Weights of a small transformer language model.
Training: a variant of SOAP for these matrices, 284M tokens, 4575 steps.
Each number is 500 + 40 x the weight over its row's rms, rounded and kept within 0 to 999. Layers, rows and columns count from 0. Numbers have three digits each. The size before them is the row's rms in percent of the matrix's.

# up: layer 14 MLP up, 512x128, rms 0.0804, rows 128-227, columns 64-127
# down: layer 14 MLP down (transposed), 512x128, rms 0.0805, rows 128-227, columns 64-127
up128 106:448537525489465505492474520473443497533524508545532474510505491506436497416528479435388523517473499484506529541561433520461518513510506505484516569571428525478551525508498432494552474450471456
down128 098:545546483436483471498518477538526479504527531485516469344524497469496447434503555521536530489535490478494515487517503571506530397469457521502536529532549491467469458485509448469463503476573496
up129 102:514574518460512508518501470443471504532564465504475503528505478549427477530511473484508453466489567557464535590531446470529452408490559487485565527542465543508454534467512465510488501504512447
down129 095:506426544542556515465543504558504483476541425505532568464449526497454509383454560477506512451513481453500484443466552517485492532423535516501471531426553513501559452522495526485493459469449544
up130 094:522496481539513554503503540442485521458501506443592497511500503518470556501498565447459556478513466442457423485524556570519529453471524442477457495525525501587482509450461488574430512510420488
down130 093:540473506446559496496491438502494540574477559470501537507455484482513509514562433530474456495532479450548507548459480464481495563484503475498466504526471540379482526491569454502546544476525540
up131 105:485486458520496528384467447485442518491478541437550581489535497497515545457528559523506505514473473514519431438491450490513452505510539474494469472582532430606459498450461571567544521454413482
down131 107:534478497569447518465466495523502437508463440481459489470477418448499547541469474512497452544507480525442524488523475515444594461557454554489569508464450569432459498474471501425534479486502486
up132 108:471451494477481511480591571518553538529572481564511439500471525497570558518512552547577572505511531520470549500487556420524477503516485463482557541465491445558422514504487497574478488493548506
down132 105:524571473551494471513521402511534509498466492485543479483498520487537492528479437465495551462537594415399444444514482506559490466505455465532480549544559532482431489597518449491476510502436518
up133 103:485557505537520503416528480495544504563482446433465439507478552588516522492516526450511450583505505512467478522502477445558518554522465520452505569502495452523397524531484495484530477452491450
down133 103:471418578502481501428453461507496487474492488497545518411483478521530510438482583547498453538448506501465518500451504471470447509544512525541462601524523509451498440447503535489446481541580505
up134 101:556523516485491477528549460549551468561515518520480442540548455535448549482462535462505494567502451530480568458516545460521496454534575529524446486476510521550479426424522454511485526550468434
down134 096:461544500511599487512489516529533478551519430489505526528468520472461419521463457470455582518507569497537506536549477552471452517464474460477532449439521504530410489517498459464527497509507558
up135 102:477548480539489483450483583514508483574525487533443396516482519494489497544558477417494546468514469542553433458485491485538440533527522454519440520461482553538526525534488452605519538437512461
down135 113:540516507555549478508469535550548483561495525508543462522492498449440499517499522449478458486497521476504446521516505486477499519528535476540502526520506580459521462546465578463544498487505488
up136 108:522526491525534439529443499506468480504518511500509483484562523452456484532548430528504454499527537545481510400488454473497480449520462478509481560450550486541518467529576475471531465533410481
down136 105:478492502504476456553525523492517569550537558521504493554506535478494537520493477438442518458479497525549511507483539426499492516526554531587498464509452461470463502570507436470526435498538521
up137 099:464579453503489535523482590471460445537555566489471524498516481453495465545449427428467478550562448533551469510441515490462547512523445521535493509537491487505541560456533566521483472490483448
down137 094:539418461502482509495518486509472454524481422526497496489535523509503506443445516554510507495510564508514534461477541533447471484502460474485525495473472554494596485555468501518515472465467534
up138 100:505459548470518478448517461443458499593541505493496415530440551435567468516501523521583412441438512474481546464426561504484518456503418484488492496428480507525525480476472485490531492515466545
down138 095:469544441549463521446562452465503498535551523561497521513478450522497458495468439500488549510483523517457517565577546472572565531490516459560472479479499449530506465404531520545551495548490517
up139 103:479537485527510463489481433487546548496552529513503525509529524470452494483533513386498465529576463502565495515559496421569459476570467510515522538532445550486493498456497501521446463432510498
down139 097:493502522508493510377594448511532437476474507520479439515480400504500512543536428536509536469457513487457527509449523541562490460500541494481591469543550429502501462530515530515512504504514494
up140 102:546554475557524482566420506562499505539469556557441411521554598534449482516529460466519476514502498517501498541515496510547549500460508516545470494515486491487470528495435445488490451478498515
down140 104:413493495428508459486470529411459552528534544564478592513497482575531526513576540469514464486390461509519506511508577525449548510468586513487486517519544482503501458493527505518427532561477508
up141 098:504466546570551513550545525475477496472521485525473504454534520446480540482528537558530501490441505504580428480551565482418540445482507424495460508523431534552551543452497485508553510488416535
down141 101:547562507428543433507509556542428510561444427535561496457533528500496486579492525474438527559515478453481526457477468530524435558513496506529522519479472457476505405463476460486470555532536500
up142 102:530506538578486465520516459514453535527511515459499512517508509481520573559447490469503500528457479502547500620525491413555456438484524486423478424461498512550428513475450580490477431521513492
down142 103:498465470539466476501524510522511475461464494481388519554502466498593527548430550540454523462515480435527490498468551482446547464566455437473497472482525448513464542478473474536524563489517512
up143 101:550473552555458483426470490573479509547510519569470496512459467548532508482523510490466499493469451569535543466484523468564506469587479494517536615522442569445429527503453452497487454547509496
down143 103:527471496506461488509504511515505490469546530540462538454430469566528501497532461513504421495487491491578496567451479516449547503581459448488550549502401440516584531512533558548516445502457518
up144 103:501555497582507523485513481462458543539496513429574441445501485626443434517530467538427509442429458489446511506448475512476463482476478578468458508512566562526552495452488487546514570493458416
down144 108:482506460478559512552534511495514465524502425467472472486418468449493562466413535483548504500493488464522422464481519519525462564550500528520464478492468513527451530454433587598521426466551530
up145 095:530499454476534582518482537567471505544539448545499485522538447525505493509545559523478511575511581515480528449480444458554534506458484614476461462482564580511526520456494565523522530549554481
down145 101:491571524451543492554469497559474483498496536422511454443494500521484554461488427425528563533476488544458542521477516447468505478510495525509450508459459544434468510549490465427515577523483457
up146 097:499539563457458515487493463577451524500544440447465506529443536506486422523547522571428498561514483521512603550523546456498525417501507541496480448536495540477484500599524510578510505504515426
down146 101:505453443451543516458489478477453402574556534484524464470526505485510443489552428512441479453547511503499505433565469496476514457564436525469453488403445487541439510497563497472505584585512515
up147 092:478525467509520442573462452476578490445551535429507429519480526451522472442504511529504479593565491530474506514503531510483490465471524500448479517509562486485445547439504506502518456485453543
down147 102:518491538529587448461566525536509451590419492550505464482517474512495478495472485495520393509465581506548549486526500593487575520572534513572538511519492492498555451508470521450492524487473498
up148 099:468571541508499480527527488523458476524489547544478531521526487425515522464445553472431423539467513556551463527482529403487489519475483430496509507462533491469473495441550490533508428469469496
down148 096:495489465475480453498447545529503520522498541500562500498480438552469473552531456546535507500565553471569490519532469545527505453498495563514504536507528596518491469517469549565467509464491507
up149 101:529499499441481506536484511565443526472563500490500523552472570498459479522517509484557486492464527524524499461478529534503549499464552516453454462545460572423500518497487477463497466545554546
down149 108:516497479464516525554455518488450436510461441461433392470535460436499506502536523522494508439442484530536484466480519435520512434505572434505506524473435537557452498469540504470544507444518542
up150 097:468531501525475532469439541483514521531508473531515420508456469529504521503522563460519434556413520512537476478479524548495420511524435523420506486524459505534439531472514504525512551450545511
down150 095:534465532444496482417421589529505533539471511555528557559487534539543488502504482639467499481516571543533487509577424473532509521469549491573546511540473421502527493480476505488502462505459467
up151 098:555453433404550496497492547538510492459492517508511416489431455459540453533489489544499494495589554514495508533528543497533498540485485554472483492515464525514519467501445485480519500500437451
down151 093:505469468488487591438530493487560451497439469423424484549575469515608502534483461455465456506553517472553489558487456490519529492480572436559480471455443481515498508508552454522515454479512528
up152 106:552493530437482478495480447519498495491538453471512486477519566504492521549540556478392528536502519535510456480536529489513455630454485569528501464541518514561432568476516510516534473413517515
down152 109:480577475507570525517521601477514520547555504454444513485438510527496483508479577487533485506456551491532545594471526511516500489492472523442464492544459625476465506488500525536464475466562487
up153 103:470509546552471484500436495513560480446609547462518479540524526558532467544524518512494496521492513526515566542471493457438525490442470515505541465539539476530490529513482504516576486543545554
down153 090:480536459467491525425472493467513421538481471552475503483526525463550501527487560539536514529536464487519523475468478510590512551529512511483530501545464510521450554469571548518420538487490503
up154 104:503499455477456457446451394524443517487445476513499488527554469473468525443486422515573529474491476562523551603558397544474539489426547495551515484464475566502511495495497498489461529497450490
down154 105:490503451543507526506503488548525544505515506476540515516420530552568505543578517565487484490479461451482501435481477524482528463545466541412480502472538451488543481520508530445526461460474509
up155 095:469577568516574483456460499556473525540508480499526465530505560453458468435481419488529556538505462520455455461523440494478461466508458453518524512503480552528472543510508490502519497494522550
down155 087:464460546437446450432488500501430457448471507468508477585484478520394476448482510450525492470433530463496499545463537498453471470499522481422480536547477438526495452451514484532448429518538480
up156 098:524568488446536420531471543523571477497527492505537493473456554436541445473491529521563507551486471495480505526493522510502554529479509584555541506609471485483534521572464442556494546486480504
down156 083:446453559495476506484472590514463455561543537490579537489516498624544555477472518534450482462441566490568459484580501491460514533471508483427481407457479458525540485436493538472487490480441533
up157 100:506514567465552451541445418533493425531445536523513445498494511549485488470518514494541538505526502508544464460508499539475494476433510454563570439480451512556481578560459508554558474497475513
down157 112:468476521483441493475517475513517491484489480487488521509496545517523465540547520522532542522497576506561459443577489413578439438502502504527493371527554531527480538446546537518473426491499463
up158 103:529507503464456502525526519501518559509508490609487459525488459426435549529515507468477482513509541441512520502571439472522577487548505458550543525507513505526441558497551558474427509528439482
down158 095:464542489533488502493509581483501456464483520492446550480545442519444481543489417424457534545527493504514537533535520483528542498573464536459528467449427583508485506509462453472488472505503454
up159 099:558514465471494532462496460487480481544497540506514472525527426567476479502518579533520520513472518555577477498518458467518482474536446540453531500454512461534449541497528559463508553522584480
down159 104:539508514531417480513451500584491511504411555513497469534509555478534507567492443481494569460536544527534515537456432520558548475563579408461516476479480481577544499459477504526530493472464536
up160 103:536561549477489492559525464499445535485486532509579508473485514445546438548477541522483528538509488492475557490410541473529544525519445539465531502502421529549514517514573468471491551559529493
down160 097:465500413420503479490526576507533492474554493497475524467478455492416516485510520504520498522486579499482567496575534494494458395443506518544495505548495528500483488525501442502458460515466437
up161 105:523531511496533406496505543522500528503447565510511498548475455501510448477445494457556492466470461459499532455461466491576467522506489508497553488541547482496584552523402435567547549455536460
down161 106:439562503494491551495517515473499493471465433443565504550430527514489517484452527545515519550470443520520522472443462573524581540513554444529479504481550533466629453489531572511517416456498537
up162 100:524535549480542527588538490504444534533479486442516534538503504475493559478483615429507477530494514478544520522526508527494555496504542459519570494502534461581554517462516501519506487586515515
down162 089:436439499495474567440504505515491563476526520507508495512470468509514521458469500526462510463514540508457542470552478498583433456499482600529504544493476538532428546631469458496389492526471471
up163 093:557521555536547494542573540527550517550515537568484603500523535586563524546557506485511456477504449559507609550506490421497501550495536530466452488530497500568505480502448503585520539499469549
down163 087:471463465521491474539455562538502488453502490454459397409488539455466504503438509546584560567539514398495447503488479544420501445499488499498510555519545513479504524476579509474482461459526438
up164 097:467526519506535454537545484521553464464459630513516574579471562513513531536553527513536483489503566498515470551461560475519495527524489547508526486478615585497521515509480457552532482506492542
down164 094:548485526515461569500455528498501529514539419546554585529554522527447511482504524515473558493477486511505521479564502495517531509469511499492506465538411462427568508550493413558565551492490557
up165 099:506501495494511480484524549498489433549522510522550412520510563509466456528552518529512440456501499501515529470510561467528436496485579571532495531529535511459496557484458495540563517510479539
down165 092:519490458496489477518468500500492518507464454464436545454517487533476570462522513522541548542569498480463516559483422503509547510459509454512503579512471473508463445572501597533471469476518450
up166 104:484459466516624580477567494557520578511503472529521508480511579536474469571428510536510462564466481496534498508538471513502507525546504528505485519588511502552466576552479490464537483467519512
down166 098:493507508528478484529556466484457498516483501439526544497545463524506568491555520489455521483494523471498487484513556534446497465483592440558507522513455429467485495514554423479528503536495485
up167 099:523520512454508484453519490531563509537589443458553521500479489508493433447511503443532489468479518459444446477486518493531490557484510543446433498483487501475575564431455561461558457429478455
down167 105:513548458517468543484541573460431537478547526471554478538489551515475455578507492463438507544571527548514472543506532437490481444556481520562529500511582488466444448486543464540547510485506487
up168 103:502511569552484477542573437466528471466530481516495527453547501536465525490543585538468508439578506462561551549505430517524531449463447499495493567459574537500491508457446535487517541492551506
down168 091:569482525498488543574424514474483528549455444485458589528515500462490479512478466505557556592475469498565501531495519519416483510469518530475496524586416509509490505548505470507467509468465581
up169 101:480517456525486436443519461507488498500503491478552397476487452450523554431548503497555510511514460549521534543535501539512552462516482497526509593487471551435426497485410441569486524503526548
down169 099:505500584499496456621482506519483501492513507495444532543506588594476476481607476511560503461465537516475390486504536465443511581525453491506526445505465460475509576431489498520501521471516489
up170 105:505533528512556540553512498600551556507518537562464498484502491502503531578513507438480516487557516469468505583545438452583517555493452480518530484478603468535543521533511498475511525514457550
down170 100:509544483504468532479535530525529502446507456506487543477467507564555435529424529445507490435487481514511491444594559490479527553558475576619559550495537499544530494567537432523562522491432524
up171 101:506548517447581561475489551580418438549485453445537453445476536462457531526520489509460452504514507519432502490563522501481475466501527450340552571461442476440454499469445510522487491544467535
down171 093:590514456538552365478496407486570493462478531530374429539426490476592450448496507469503508503526481501511552502519500508488548530480553523551444514468530528522538493536502496549538546545544495
up172 099:532557553480447525479536484437510503537507483540445478497454487450552513478506524491517493492468477516571465462463525529456421491467464431492538452495559480488518504461427546512517513588521452
down172 109:468495502451506449500452474512400484596538475500437449525510541468422526516466492497465493387502505564567533513512430506534457472537479479430510532528566548496482468516474459471553484515542472
up173 099:510502504502534441507549619473421462516564540552521503552522487489481498482569463502428498530480468514501461524509537471481491498478512527487456461523549447494566528557457589560579429431485539
down173 094:572464569497474534488480408555564490497408494489487503474522500521543518512499499502495499426527483529510565423501560493483504537505553450507576560489492565502453511521510504435393525476471490
up174 098:555534560496487453434518482513540601494477532550603590491498478520504537545531552446424416505524528478461494544531506505411446529504564513449559568543498518411465511491470473553483500468445501
down174 090:469520540473465504535490398466407501474501466508452486459455509481521486435471519479517603457553446458466440514558467466489537461472604454509476412527399544546545546536453514552470575554553500
up175 099:484464464540447477542575472507528565565568539480496450547504455503456500454527534495564478449487496450540518506515456504542525461523414544479420542506419515500423538496509488490501484453518505
down175 103:491504468482477536468553516527497422494514558490463460474515436505500499552465512535523512392477502503527549494420560484467522483510476477482446539539451443583539469522469510508504490544508529
up176 094:553477580481522500498531470516470569465530510444517436518594448514506543519552530411555502522499577519521542529499469503469503514541508532525520483528498505561530514406479493490483520503500516
down176 094:495537545584507447517506410523541510479469513493514533462431522527512454522486498510498378505436509500541562519461534467558481464498476449464531518460508499468498528520478544462531516512495566
up177 101:531513478528492549438469455450414529530444490419531494511462537559498549542463475577545552484404516505507521561532495468475532460510457519524459517513547529562423483463470496435478509453519529
down177 112:460512474494518450472507551425543484477458536487523452518522447491485491545433497488550500568480533462522486496386521465523521496514491577560491517556462538467408434473447485501531525459596478
up178 091:507484553467486534478480510460541514436544470486538504454536542492482553593517504472497517503493501501487472550469401514562520417425550569517512520526537508516434527481503555477480524495522498
down178 087:487527471451531468545481528549512506510494449483527539476546492525458490495473478479498521545407580469460525500477530478473436545456407499479564542507442526473470498537531511461463459447580499
up179 099:453532541554497467494465512580443527417525535480498457470526518525501519482537541483511529547499504509556475478576419525441529454487431462505534461488495510535507507533574551544522458464491461
down179 100:528466531522538483453619447443525550498470487448566489540558493515450445477460590538557526488475415525404481498488552516522464458472467510444474509508509526542481524462440537419500533534522514
up180 101:495535473543576441507502531503561548519464584535557480465460454522549475499513523488526508542493534556554458543446475506598530565484459519497476540491580523481509553474532523487507458515464507
down180 099:522488434476536454556460410512506563576453530425461505471421528453511466505441498438469532512482470476516456522452549470495495530463479519556556574477469513431554575531569462526573465448512512
up181 100:518522485488508432429522503557529490424565531467492527528511445487477473516557528501498517451522576535557485415515467438496507502544477460472527538463576516486504490526496488518498475461505515
down181 110:504464532531493476496522491483567461525475518512539552529452485431440515483433484504575501511501486481540520530492449525530468545512564465516540408502448468479553517594491527476470504509561478
up182 099:492545446522516530495531478485455520556476496415489509539556497450509493495460507533496467521525424509457495498608478494504548544460467487514527532576551564545444471454566470539524569453484435
down182 104:550583556471435498517464503494489494427524510524503459602522509486508520511503523518513563431575487487462505423447502551474539524510525519476508510436561413543462408471445466444537489564486513
up183 098:449537503528463444552491426467481500438449445497455491528532418521543494488537490521459513513478504498464537558514550430492453436516548492410464528490480624530564501534478461467549543483523460
down183 095:504501501520493471527473455541522430495467546547500490536568460439547465530540434452463520446550548470515472555501545532507511507506511580525539498515502524530455457514524507522554454556482526
up184 097:447481508537511417539545538551505445508518554438470509485481486535482526440520532471497549465495494548457514538444510546588513453485438480521462437519452535447512552522485435475508514519551557
down184 101:524540467578445514545535497477551567441539489502539400509545475565514513506489422474452557460554533407529515483485430560464494481490510443562478432559570511472533449507538508505486492491484488
up185 102:493548467562555502538523565527530550499496603522540424563535453470451427496457478440484393515505457480510478510455533507571464524451484500495461491445517492519515518492506467548507482516505518
down185 097:507530565557478471459503466521429477527536481451539486504531477570517523518505510553526518459492543511522449539488466487470443468466525462463535540496499451454563499462464582464484519566459534
up186 103:489563465543472540423459579526525493397564516521524430447472516468468549547506538392440473467523513557451504534520554504514447481542481537467464522535514539498508503556469495562516571491459518
down186 095:511553498450479509510510563524512559487502491578568492422504579544550448564523477455550508487540465521515450474544462529492490541499427518520503482488487535524479509509512485548491532503462485
up187 100:485543528547486513500511516488454547525479477568477484511560469479456507483485513481501554480511512498499491434555471552519460542482504462563525479485517527449473537513508520569501422421529503
down187 096:491451475482464501505510497447509482502486463511490443499464550553490468474462462504456451522469432529514469529495512477494567558509476547475506488527493368475535488524472533527542602522493473
up188 107:515523500484501521425538513447480505557563576530592478492548517515500480471474505498464471497501497494501469486559452485504546507501467509544469459539468531476514466580482504498474459462500415
down188 107:388483364498548528442552495535526590494512497575526483512557442523468512498531489456511486516482475440491503499574430568514444462536447545519483528533503543442485536451535438503498537497572515
up189 099:477503466451491446442531500503509518524485446508510564536431469500449480462444501491585515496474528523553522447545557504557499476561470531493506551543485451538462434564400479562523538522468425
down189 099:604503562603468494497450549523462485431503475467513513485520571500546528529536524520498475496550527521486476536448508481464529470469537486543469508431561496420538524475465540511510487487411465
up190 104:454571420544488533479488400514563538583546533448525469496522479477493474469486496544512510527550400501427450541508525520495460477491523494476477490511505509542483493525491514532531505483559471
down190 098:554457598446522509470528578596419515402480537532518546519547485464527469525525537480498442466482498499516547524467480612539519497484517537508488487500521437480529516508482537464559469536495547
up191 100:599494494512532461488540525533421479481566480482592556518458491418495557473602504523429461522516520542497453497511430557514563487439613468558487461491597536518465489480446507480484530454475459
down191 090:482566526563476452505462455463466468448409507521509516432550488499564456553521524552570455527508443444517514455493534527526534476504513540483490507525439477543499504440552480531513524510521467
up192 101:511482457514449456467597480593460540540554546501505537491466499497461499543547489460532445442517546574533489506530484549587547466493516451540466481574533530515472518529530482558457423434495522
down192 102:513549552479524490497504549444416471568528444478475541543545509565499537497476395469469514484522432531569497529512491543552499482514499494495448512530524501543521530502504427470490544452505502
up193 096:489518499461539494503548535451459525465473440527521497616480439523478458470533435412483516594497494499590492492505502500559528482512454498503483426434501474588527495494455433366539475448486570
down193 104:545463549508467482521502479538535448449523526470530605472477456480490554475511443543570476496525505461504406561482540467465578470445454503539555534548474477444469482444444475440532573458476490
up194 104:471503559469486538514460455510514510517531481500424515463560523550486527472544500484464480506483505532496535520598522496459447440474493524531480553517469502492546537529498467520494443481561521
down194 098:447423481541476483545440563573517501487577489500433533584447462456488566421481533510491470496493491465487561494419480433500477501543473467504541530504569467539441475583472496570526472501494478
up195 101:470555475465509538478471508499573541600474477517485539549507498530483502445504484479409521602527493522526494558469531544500541525510504576494525494480524434488509526510474531484492493407492505
down195 102:485427536523540437453516464472507562445495495448496488508577511471561568493444487448556591540503491481504433431487470473557493542520487578487507464518555549527420526475475475478461531428488519
up196 094:476498488473412506494456537531508484515543506554537493483493487490470544498548530534524528548568493511439566498506584543553540604466504517538513507503522451469512538478454502488444464481531494
down196 091:513520391472526527508519473433535462471559482488431494530550540531499543460498505484539491510470514512513552517513536455468575405538507443424484488504491560534506493521556510522536531540542487
up197 096:501476501437560439499508496482443546508514489440488470536533460502477515500548502507475548507538426523520526435443546459480532532534432481460482472513471497501512550527377545493495456518522442
down197 094:501527501516453563550493504476529497504474510447528473471474480439501531506477478554572477518539499466489490582452511561503475481456611453566551515507525501531536461467604481464532562508473499
up198 099:481559511509511498492426491544562550436557541478497560513471532423520597496412557559458505491543440504524499482434520460532435427510499577540546562474521514516488476508523435601444475515505494
down198 096:497477496506531463493563556521535451474435504456509570516539453534500466553539526483524499441418512560484437547563435527477544500559451501451459428506424529528550477474602522448461463472518487
up199 092:529533515474563491503563524463558572554551548548521465482521520548522526554525532501532474553516506512377504555514477507522510514454503501471497550505496521519510495487499524565398534545521500
down199 094:512523478527479461581501494444510487488504489453476534538515522438475522486480458481480426480497466525575546510525522482544527543529491597465488439554423439535467530546474535536510503494455521
up200 102:489453478533452472438462535526486465507533474529436523547493506503520529543462510570502489552551405505468492434514473550526452521431528448482488478419539513509457479471505568417562500517507529
down200 099:496553499507495502603518453535506531480518486478560543474491518465457561511461450472497552480399479480540502543450487545480551469505525532506567498549513436500462540466451452513442497454438508
up201 099:505508488567505558525512556535535475570446462498451489488544573482407516483488535485470506531539563522514446508494527511580585513499516571536467436502551492496546510487517448492466518503482511
down201 102:526504513498550499363569459461512552517569566490504561559421454595502555501496466483456512528542574482467509511423495496479541530489536515456462500481505518508458552511494498466544542496511530
up202 106:543579490506494554530521430504487535440523407457500534517518477539496516489538455470439526479462501486481496562607408511520541533501526472480529519564533504479522519433379442501506451491484535
down202 107:476433497544479453480548500477480458490522433474476521471499422596533465529541534538424602499460464465496475500501501563505528419432455519526566428458449530512534549630488554506539492470559517
up203 102:452523465471474490499508497549565574571549512491517519529533500422570511441465462533456495537465565457510553543445589451475445505502562530542507538501497530429472533462458519500551487487489555
down203 101:545464534529552506517426408576487480457529515465549511411507513442470530486514480501488500503484506472548532493483459556516479496513442489561438462550506521505509453564588529478500499532470532
up204 101:494553548585486445476537480558545513484462506517489479528552485432502559521424454528530489490554445492483466543480563503471502518485502562492524507470441522483533504536507437465510556604499535
down204 094:488499480463505465549435523483440515472588467475524476552510514470498432496518514496479539499494557518454528554527446505537476472515488454433386499490541498482420391440473567464508542471484451
up205 102:478512459527461519553463449522524446487523541467500446457501483568537459490545470577475500449482488447512502500524506506467530506424514591482473505472549528535500552467430484574508483458478488
down205 110:595519511488567480508571492549416563534474449490521478555497440442492532485495486479442566529516498478556496500460497489525482519506511442489423472511430445485523449485494466458507500528491477
up206 104:516514454548427539608519528504502474567554578564512471540504457517409488404532510537501511561480555533505443507529543498448436527487565500463531526492591599505571470554537451491515461529542562
down206 097:542499465577374496573508543516478492544519441508518575506513439483476471426455486513523481553456581489446475439454491490437483518450520480506471462443514458532503505509481440544533501444592521
up207 106:463589438559516569493454456486475527547549498451507405532483560530450519523553526532544584480522481544480537452507474423491487546454535473522464424421531426465499493431483516554550493511507519
down207 107:481482482456456519542538495513490422494475496488545557486444497489464489428504483519422480530484509518479525513525517488559473534499513486470451458482502567479541446474540517482504519423552430
up208 100:498499499527537522560536554468530517537566562588438521469425506505507468555520557507416488580489536561471585496512500444512490479472537465525554475499570493556559471465397442560447487491525525
down208 100:451476553486450451525479421503520515394502587520579524476556504557532508490478472466481521498557515467444495542526490537483564511505518552463518506514399499430440549484520475449458512500454442
up209 096:489518481511547567461446495444483497540394494463448474476553472462493477507500514510473517529515463546501414460483454512525560499546492548480564440524534539517498499473548484577493544532553520
down209 089:583563493451417483529524479524518477483556489580572515468467474532497514510482542485515524442532520470487568514536577463517379453477470480513408535516487547517493507415490472530475465464438570
up210 096:499481566488566476513559522490532533560514497517444586495466542512501424465443546546485547522480505580508528544505587525448456464518495488480443528527449516478511569471522503562544459449498538
down210 095:571388427563481524461425498496515510480557392436591546473503477472528470528583498500415448451441490493514485480497515531484496530433508488474534511434560510496439480496459483432445459521498463
up211 113:472552453592493483476522575533541538485493475497518500515488443448586476576504471470516562465492535550414478565487457549527500506504414405445480464502471419478505534536594463477543455535510505
down211 116:581514408495468481454496519548565530493466507501466485534446449554496507502494508503508507501503488482474520484563552434468562528531563483551450487500499455490480558512499451498519421532497526
up212 090:503503425535509436478521531489530561541432496470516522475540514465521513501510556475520490505512482586548515538477497453529479553522429575488391552430518475466483529459491561439459503489505537
down212 093:501533539519478496509447512450427427440507480518465459481483493558549494508498490476548442440486491518488490511549499503495512431494500496525454574488466545521467435524537503550472500483444502
up213 100:478459488525559482500435550450524497505550491499509521452470468463480544525529527538464437498509538475478395503564500514546547492538535469433508556507582405478565544461458464477562454503523534
down213 104:463485554461460505489540500457545559470517488521477520553488556473502475480526501476527507458476456490468443469492483494499517458522475516505552490424437509484496499575520440529484549499471564
up214 109:586555493538598570576508541482562562584477484554544547542482554498491436547582458523567537508440550509493455522513516520497486490503528508450542532469485503568539535452544475547522504494474533
down214 111:585535478525512470456481512467480550480468596524470477426538476572523471525479505519509540468446454551497570437525534539504529430491510427446531536521501468551458506544489543474478540506576449
up215 105:560527554570484491458474520569552490500497493435452471452493463584495555537529525455507568531476494509486543454483553403443535478476492524482457498511485553510520546447482510485529540509543472
down215 114:436526524531561536404476546494470502484501427558542543463471542508433477451501557556495435515456468461479433541481536534427540502497473535502479482498488470481495438435494478470478408476525521
up216 100:438443452480570503501543573592451513576477514481506514550455504514495566491583521512557500564518479517491498492463512528504492563530470480524522456506527497519557500416524463514450514510473504
down216 101:469544504525427437553490478610536574449493520465494464499519434517517508552521489533518572493421500500476476485475487460482512572482442468508516532473366468555508516475469556448582513466584510
up217 101:511480456457489532491516530570465563491568471497498495423508568466471460557520564508517459547497483578525466465537481544556551484490486486551460534490422455543511507477483586516460484445539522
down217 100:435512460516487508549547440505488470517426545446502580496466482497476478497514543495355516492482466579513461561458491512541499489544484436521510500519480463531553477493469527504452466594483474
up218 102:577541488435570476552518536516526521500475530485542470549465558521472472476452572494592504505465451501567465479488446508534561554532548579520504516506561450605522509537490443483541488537545534
down218 107:524484427534509471487448513489467514469471518439534511560477516486447473536423440478535482519457531493513494469480430512419510476512515431538513554432499532440511498481538488508536481514537504
up219 099:498506382554507500540504454470567508589532533563377482636404436497522469486473486536527560472506474517516488514533542512473478503457467514511504516484528519499540503515519489524566470507542484
down219 097:458558542506565522452462480509458465505484504518502509459511525548555470491484500495532483462463521496505533486487526451465487422475479591464433478450445530549436555490443522553434488570446490
up220 099:482489500533443488493573500389544494511525462517447484531541486455450468492521413496532458530478491477550469490457422527509463477537453409481510466462489545470478484478519467484406523497452478
down220 102:481517499456533487518562507506392476507437464540549498475481486469504466508466436571504536480475505475549484460511509501495453452465455513487443529529493522594542546527483544536477563489517501
up221 097:604621501509467482521543532491458562548464463473538490475470513544457470520521455463495540534435568510456517480492485530481509466519508458435501538525483480439536493610452456455477555518533511
down221 100:460571423479503512519456563499422456581449445458548517455493494500528394561486472499417519579439487485536536475468535473468516467485536497520458466483554459525540475460512466457528448520479479
up222 104:557529488544503467460528489476523567520529571557436511536547556475515485513535560451456489539479467500528491493413507456537492540478502464429584461604469505556502490476531465409446520456546465
down222 110:496500537484437390484524484457465501536473497585444521458506463528536520546535520545469521506494439508399478478514523446438457488548556509431462506557438483568415522533468469493485484556517425
up223 108:484523531511497438495528465523478479531543521437509446596554500470485473473506479459528541497506502442450458574542513543548510547490473491529505444467512494469558489584472548526490536439493486
down223 113:474547513518536545463503513424477466484547547445547507553504501476483479514496483486493447483482560525500487496503523565448515481500539542378501509481485466491438525542440526514436537495510476
up224 099:481462508574513500440519544485421515465478555486469459546466436533494561526516514496565433543514541504482520468593494496502480537483474484470467449495553499548452604534503518512502476486525555
down224 098:499458492541564435535442505511516440483432570521495474509497499579428499572482507504584493604510509444456461500504567611522487540507509523439486530495499458479532515428428454482496478530471544
up225 090:477536536518451511476460507471556507528555551437495385497502541526493491521490489536464507457479454491456427532516541480508513501502538515549497530536469417544501526471446481535573533523494525
down225 091:517413461535474497523522511535512482514493532484491524505468468534528480501483425489475447480382510500443586532454497572495466463534541492450434533465482552487541568508499545497478475497484525
up226 104:487555547424543455510508548414486469526560548515434498491513434476524512493442533593478517480502552534531484545545528523463515505492488498522552464504521528506560521489456455509513485455516545
down226 116:389549446522527457489484464452562502541398513446589543510483543601494518475521480539507609532458466482528459464542501517483481575508447480527548539520508538522471519557502482487546459492470557
up227 121:499556513515497519479462549510468508492506452539510514547560510472402482462487442530512506521476557513539524540461501548503478494461503474453531513544499621554532556515526547542522516465528497
down227 099:452484499457427509497464514461544493512488468511484496511535519458442453431488485540490477521482508487600514458481512567543469469457524467505489515518551535443501524531535511551493456488544504